config.toml
num_hidden_layers = 11
hidden_size = 128
num_attention_heads = 4
num_key_value_heads = 2
head_dim = 32
intermediate_size = 448
vocab_size = 16384
hidden_act = "swiglu"
norm = "rmsnorm"
norm_place = "pre"
norm_eps = 1e-05
positions = "learned"
qk_norm = true
attn_scale = 0.177
bias = "none"
tie_word_embeddings = false
parallel_block = false
init = "trunc"
init_std_qkv = 0.0538
init_std_o = 0.0115
init_std_up = 0.0538
init_std_down = 0.00613
init_out_by_depth = true
optimizer = "muon_variant"
learning_rate = 0.00704
lr_mult_o = 1.5
lr_head = 0.00826
max_grad_norm = 1.0
warmup_steps = 0
schedule = "wsd"
decay_fraction = 0.903
decay_shape = "pow"
final_lr_fraction = 0.0
batch_tokens = 16384
max_seq_len = 512
doc_mask = false
train_tokens = 145500000
max_steps = 8881
dataset = "wikipedia_en"
Each number is 128 + 32 x the weight over its row's rms, rounded and kept within 0 to 255. Layers, rows and columns count from 0. The size above them is the row's rms in percent of the matrix's.

# layer 5 MLP gate, 448x128, rms 0.164, rows 166-182, columns 0-63
size [ 97  88  98 120 105 114  94 109 102 100  98  96 108 108 108  94  97]
[[140 130 108 136 134 153 130 104  94 157 133 110 164  94 140 123 104 159 138 103 122 119 145 228 164  75 139 127  95  74 189 170 106 151 167 121 145 114  63 120  77  89  94 121  73  97 204 151 128 163 158  88 136 117  97 119  76  89 190 171 121 178 115 131]
 [117 106 155 143 150  89  92  93 122 111 134  98 119 167 130 113 100 131 164 105 132 133 171 152 141 158  90 116 127 189  92 126 110 116 146 108 150 100 111  82 122 125 180 199 124  97 135 122  88 137  83 122  59 149 169 115  86 121 161 148 147 157  95  88]
 [172 130 103 186 148 126  88  86 139  90 148 108 153 133 158 158  53  69  79 106 113 108  76 110 118  94 147 102 134  49 129  91 127 107 133 183 166 136 179 137 169 155 141  67  68 156 119 134 114 174 105 101 190 160 117 139 122 151 131 161  94 123 137 152]
 [115 149 149 150 132 116 122  86 173  64 105 145 104 119 100  86 176 117  89  92 146 162 143 133  82 153 125 112 174  88 104 102  78  98 195 109 120  63 106 160 119 162 106 157 155 159 164  99 125 141 107  70 148 156  63 145 114 142 160  88 150 126  67 139]
 [176  98  95 216 105 116 139 101 138 172 128 136 111 102 119  82 132 163 119 137 134 133 173 115 156 176 112 147  95 102 111 115 125  79 129 149 119 187 132 154 114 148 133 137 137 133 131 112 131 137 200 145 106 133 131  98  98 146  75 116  94  50 108 130]
 [149 168 152 128 140 122  89  97 158  85 210 138 118 122 135 212 119 135 101 134 153 178 151 136 199  82 182 129 132 134 143  80 126 173 137 104 109  56 114 102 115 104 106 104 113 130 106  88 123 131 156 126  65 122 120 128 151 170 195 127 151  93 130 162]
 [137 122 134 114 138 121 110 170 146 181  90 159  96 131 120 131 153 123 151  77 121  94 170 220  87 162 157 103  99 127 126 182 101 141 133 116 104 119   8 144 148  89 111 159 139  83  65 136  75 131 115 129 128 146 111 152  70 136 141 112 117 108 156 129]
 [122 115 180 128 199 128 102  68 162  96 148 101 141 118 154  73 142  77 148 165 137  90 126 130  78 150 138 107  83 124 145  62 185 122  84 129 163 130 182 118 111 150 118 115 117 185 148 158 121  99 102 142 137 134  87 148 162 117 172 109 139 178 143 154]
 [215 140 111 172  90  74 120 115 148 122  97 147 109 146 120  70 117 124 159 138 102 124 120 139 142 146 117 129 131 138 104 175 141 116 154 114  67 177 125 108 108 138 138 170 107 147 120 126 146 176 156 108 198 112 103 112 126 202 138 114  78  84 119  69]
 [141 148 183 135 138 150 136 123 157  48 116  96 159 118 123 144  83 140  90  97 129  92 176 137 123 130  88 128 130 121 134 129 139 149 104 103 129 125  89 156 142 123 101 118 136 115  89  88 137 116  79  95  66 147 139  94  81 143 180  85 147 103  81 142]
 [134  84 124 144 155 144  84 152 123 146 162 106 131  94  57 156  85 133 136  95 122 151  98  62 125 145  90  70 148  80 116  76 124  97 155 181 119 174 186 130 151 163 148 145 124 119 133 162 150 103  86 122 148  66 139 133 170  93 169 112 108 152 119 114]
 [126 145 143 157 131 164 113  73 147 109  74 106 112 106 125  97 168  72 119 136  89 193 142 150 122  62  92 152 135 111 125  66 144 105 180 161 138 101 118 118 110  69 119 143 100 145 114 132  86  85 184 140 167 119 110 134 153 176 158  83 102 111  51 174]
 [ 93 147 146 130  84  70  73 130 141 116  88 171 165  97  94 132 114 151 128 153  52 145 153 136 123 158 166 117 119 117 160 105  85 168 123 149  84 111 176 153 159 155 118  66  80 113 114 130 131 104 117  90  99 179 132  83 165 151 126 140  97 141  67  88]
 [107 171 127 147 108  89 103 145 132 116 172 138 153 168 102 171 177 123  92 147 108 110 186 132 109  90  90 148 135  91 162 119  71 166 127 134  78 102 125 125  95 181 148 180  84 119 142  94  92  94  79 170 164 163 158 166  96 115 175 164 125 105  66 112]
 [171 106 133 162 104 154 167 145 111  96 106  72 116 110 111 138  52 153 122  74 139 159 168 184 173 129 154 119 196  97 156 115 140 122 118 129 169  60 162 104 140 134 136  74 128 127 114 103 190 167 160  87 137 151 177 152  93 128 125 204 130 116  93 106]
 [112 100 182 143  92 129 106 136 110 151 126 141 196  90 137 164 151 160 121  63 156 175 121 145  88 120 173  87 156 173  99 161 155  63 158 132 132 167 152  90  98 146 121 174  64 147 177 127 101 107 115 173 124 154 122 142 114 120 180 148  70 156 149 150]
 [193 121 107 138 176 133 142 123 116 189 138 121  49 139 151 124 159 100 138 174 138 109 150 162 134 166  73  96 127 125 110  95 142 144  74 132  89  40 119 155 185 169 144 126 144 115 140 146  75 127 133  97  98 123 154 113 142 200 142 128 138 145 102 114]]
# layer 5 MLP up, 448x128, rms 0.159, rows 166-181, columns 0-63
size [ 92  89  99 105 105 116  86 121 103 104  95  85 113 107 111  93]
[[158 145 120 123 151 159  74  66 134  53 123 129 128 172 134 113 119 177 179 128 171 159  81 187 101 109  64  59 184 170 101  75 149 103 110 116 154  91 156 156 129 108  97 123  82 150 131 142 110 140 120 150 143  77 129 102 139 149 183 113 113  87 102 112]
 [126 143 121  80 158  71 139 119  94 142 116 161 103  66 154 138 163 179 125 161 141 116 149 124 101 126 118 164 103 197  71 116 124 162 211 110  88 121  89 120 143 147 114 154 164 116 116 171 117 117 166 159 195 120 185 195 104 142 129 124 132 182 126  85]
 [ 68 175 168  86 147 139 198 121  87 163  90 182  61 117 118 121 157 145 183 115 112 158 136 154 135 125 111 157 115 163 134 161 143 119 142 131 147 106  89 135  74 145 106 170 167  71 105 143  98  60 162 117 126 102 129 153 139  99  95 125 129 125 191 124]
 [102 194 100  98 109 111 118 108 152 109  95 165  96 176 160 107 139 105  78  94 131 118 132 160 150 133 158 136 133 171 120 158 129 149 102 107  91 137  92 137  87 167 168 175 137  90 122 140  97 105 170  51 160  84  87  75 130 122 130 147 180 149  98 107]
 [167  61  77 185 129 170 116 117 109 152  96 124 148 102 134 131  72 148 106 161 128 155 161 117 133 170 113 155 109 117 198  77 187 141 168 119 173 185  86 137  94  78 140 119 140 113 138 122 110 169 151 181 129 168 163 123 113 134 113 110 150  86 110 160]
 [ 82 127 146 193 148 143  74 117  92 129 111 115 115 153 153  39 134 121  63 134 145 106  70 122  51 146  63  90 141 128 126 139 132 117 147 160 135  76 194 112 121 111 163 136 130 176 128 101 140 118  95 130 227 159 132 125 137 163 149 124  95 187 103 136]
 [160 229  48 121 160 183 143 126 148  70 179 128 136  96 145 169 215 162 125 113 109 129 143 119 134 137 157 178 115 104 100 152 166 184  86 101 110 114 169 123 176 159 103 165 125 114 128 109 196 151 157 176 147 139  98 154 122 101 157 129  92 100 161 142]
 [135 143  59 120 111 135 123 131  79  66 131 120 103 101 137 140 107 163  76  93  97 186  89  84 108  88 118 208 110 151 152 147 123  88 119 100 156  56  96 115  89  74 100 163 166  56 151 104 153 210 167 149 125 153  87 137  81 129 142 157 112 122 132 123]
 [167 160 151 104 179  95 113 105 128 114 103 138 120 176 132 129 124 138 124 171 134 143  85 179 138  61  77 141 174 149 114 171 149 147 114  75 163 100 126  83 152 178 140 128 123 111  73 134 185 162 130  79 202  82 104 128 132 152 138 137  98 113 143 102]
 [127 137 135 105 208 125  95 130 138 112 105  57 116 156 137  68 139 157 108 210 142 150 114 122 122 125 132 179 151 175  94 156 136 129  92 106  73 174 154  84  75 167 162 154 199  68 132 122 119 165 199  92 114 114 131 143 180 140 164 110 102  75  96 114]
 [167  87 145 101 107 101 119 169 161  84  28 168 134 129 104 156 157  88 131 118 104 115  92 123 132 107 127 173  92  72 134  56 116  82 177 171 158 118 169  85  96 106 138 159 191 149 102 122 126  93 109  88 159 157 104  85 111 130 151 125 141  98  79 112]
 [172 110  53 154 127 114 101 140 150  93  90 111 146 100 151 125 161  89 147 156 132 137 122 123 165 164 124 157 123 148  89  42 140 122 148 173 182 107 184 212 136 122 198  97 103 167 141 162 131 100 114 102 172 106 146 149  94 199 113 127 107  63 134 180]
 [ 82  96  58 193 171 187  91 132 129  81 184 148 103 107 124 142 104 121 121 139 102 134 171 106 163 127  89 128 135 146 135  97 151 126 158 161 151 123 192 159 135 131  96  94 151 127 171 162  93 127  60 138 109 149 146 127 105  89 126 134 124 164  48 138]
 [148 114 188 117 141  75 118 116 108 162 152 122 102 189  86 133 210  89 144 165 134 159 130 140 159 147  63 126 103  86 159 151 120 137  89 161  48  93 113 123 111  97 141 137 101 188 156 159 165 121  69 134  90 158 171 112  94 190 103  86  92  88 155 127]
 [129  57  79 179 105 172 131  81 127 156 102 106 110 119 120 129  72 119  76  58 114 135 129 128 135 163 203 155 131 109 122 107 106 152 122 157 140 120 149 160 144  81 131  72 136 156  81  87 108 139 189 127 158 132 137 167 119 147 126 201 122 117 126 154]
 [110 105 130 151 143 108  59 129  91 151 174 169 227 141 109 136 148 123 138  64 162 151 198 140  98 162 169  92 137 173  89 155 147  80 134 177 166  92 167 130 125 131 147 154 122  96 113 111 106 127 172 152 136 149 117 130 117 125 144 148  53 136 169 132]]
# layer 5 MLP down (transposed), 448x128, rms 0.0403, rows 166-181, columns 0-63
size [ 89  95 111 106 100 113  98 110  96  97  98  91 115  99 114  88]
[[164  79 139  96 184  83  58 155 155 165 127  67  79  87 152 133 136  58  96  73 111 159  49 133 142 154 102 120 107 109 126 139 110 105 133 143 104 131 149 139 127 110  83  81 107 145  98 144 135 112 107 146  82 148 120 125  99 123 116 147  93 130 101 141]
 [109 141 127  97 142  51 125 132  82 122 172 128 188 133  94 122  77 109 162 147 128 129 117  61 116  61 142 133 122  78 121 106 117  78 115 126 119 167 135 128 137 162 159 114 132 101 147  90 138  99 113  84 134 166 137 189 181 105 170 142 188  86  97 135]
 [202 111 173 115 109  91  80 103 126 118 125 108 232 141 105 144 103 161  98  96 159 133 169 159 162 139 115  58 119  71 105 123 132 122 194 138 148 147 118  77 123 128 123 158 156 104 114 142 131 159 106  84  41 164 114 160 127 172 172 128  99 156 113  79]
 [149 157 144 155 176 142 137 111 147 170  62  95  78 142 148 144 153 172 181 131 136 164  91 105 102 196 104 130 115 108 109  54 225 155 142 156 124  87 107 187 149 113 134 136 122 133 107 147 107 149 115 109 135 138 120 181 139 148 100 119 160 158  82 183]
 [ 54 113 121  99  71 155 104 145  84 159 165 172 115 135 120 169 186  82 107 155 143 111  93  86  95  87 112 135 103 104 137 134 157 121 112 161 116 197 148 101  98  79 129 141 172 163 190 142 126 132 166 130 144 115 134  80 132 119 129 106 170  62 129 110]
 [178 122 154 164 145 160 103  66 120 116  85  84  56 145 145 184 138 105  76  78 135 122  78 161  55 119 145  94 111 173  91 102 122 108 142 112  94  91 166 168 142 112 126 137 114 136  99 109 135 121 146  83 111 113 153 176 107 125  99  87 145 116  93 103]
 [145 107 191 154 133 164 171 109 156 127  96 145 157 129 111 136 134 165  64  90 105 161 120  90 100  92  77 136 124 108 128 177 164 109 143  64 138  94 163 137 136 128 120 117  84 116 115 115 210 138 118 108 163 171 135 125 135 108  62 163 153 154 153 190]
 [ 93 106 137 101  98 129 123 143 148 129  94 117 116  86 130 118  51 129 131 161 143 131 115  64  48 189 129 122 123 157 122 104 106 151  99 138  71 130 116 152 113 149 111 141  82 162 153 127 162 101 153  98 179  49  92  49 125 118 105  97 167 165  98 121]
 [194 161 166 108 176 120 122  87 140 150 116 160  89 190 134 108  86 135 179 120 167 174  93 128 152 116 142  69 156 126  78 118 125  76 153 116 217  85 152  96 154 128 161  65 156 141 115 142 135  96 164  82 130 113  99 196  99 121 158 159  93 135 104 109]
 [160 150 124  99 145 151 140  78 120 158 156 123 120 156 181 121 102 150  52 244 140 134 145 139 124 184 132 117 142 131 119 156 209  85 123 139 169 147 131 123 103 114  99 106 141  91 152  78  50 147 158  71  89 155 158 208 153 170 180  74 122 119 102 172]
 [167  97 126 103 131 101 172 199 154 138  96 103 143 110  69 184 158 105 111  59 136 101  84 139 176 190  70 116 165 107 129 123 123 138 100 174 127  94 157 131 117 118 166 130 153 102 174 147 148 108  94 104 137  43 114 102 138 133 135 116 149 143 138  70]
 [ 87  74 146 134 168 147 161 157  92 182  98  89 107  67 107 124 144 152 105  99 195 101 114 113 144 167 164 154  97 116  63 157 161 124 175 134  85 162 155 149 126 119 152 179 181 136 164 127 107 140 130 134 164 118 179 181 135  69 176 149  63 173 125 135]
 [165 153 166 192 112 117 134  77 154  98 155  96 114 133 118 167 161 123 160 160 103 118  86 136  77 172 118  99 215 127 128 109 151 103 129 152 158 110  82 177 117  81 115 150 106 162  98 147 108 144 145 119 119 213 176 175  96 103 111 196 118  94 157 171]
 [ 97 163 182 112 142 165 126  93 100 131  67 128 122 131 106 149  84 106 174 116 130 168 137 142  78  88 120  98 123 190 133 121 135  76 130 140 124  91 139  93 143 139 159  89 206  80  73 112 138 180 127 129 155  82 140 103  94 109  95  65 159 141 138 109]
 [111 229  84 144 157 153 142 143  73 130 122 142 107  84 124  93 136 115  65 155  91 120  95 114  91  97 113 104 149 130 134 179 151  89 197 149  94 146 176 126 133 110 163 116 156  96 158 122  48 153  81 180 140 100 104 135 128 122 169 131  97 124 148 119]
 [190 117 150 144 140 130  65  89 106 127 146  97 166 157 183 117   8  85 123 132 118 191 151 121  95 126  81 146 107 130 157 149 114 155 161  99 115 155 190 117 130 150  82 166 133 123  77 159 158 140 133  81  89 128 127 141 120 145  59 166 160 149 123 130]]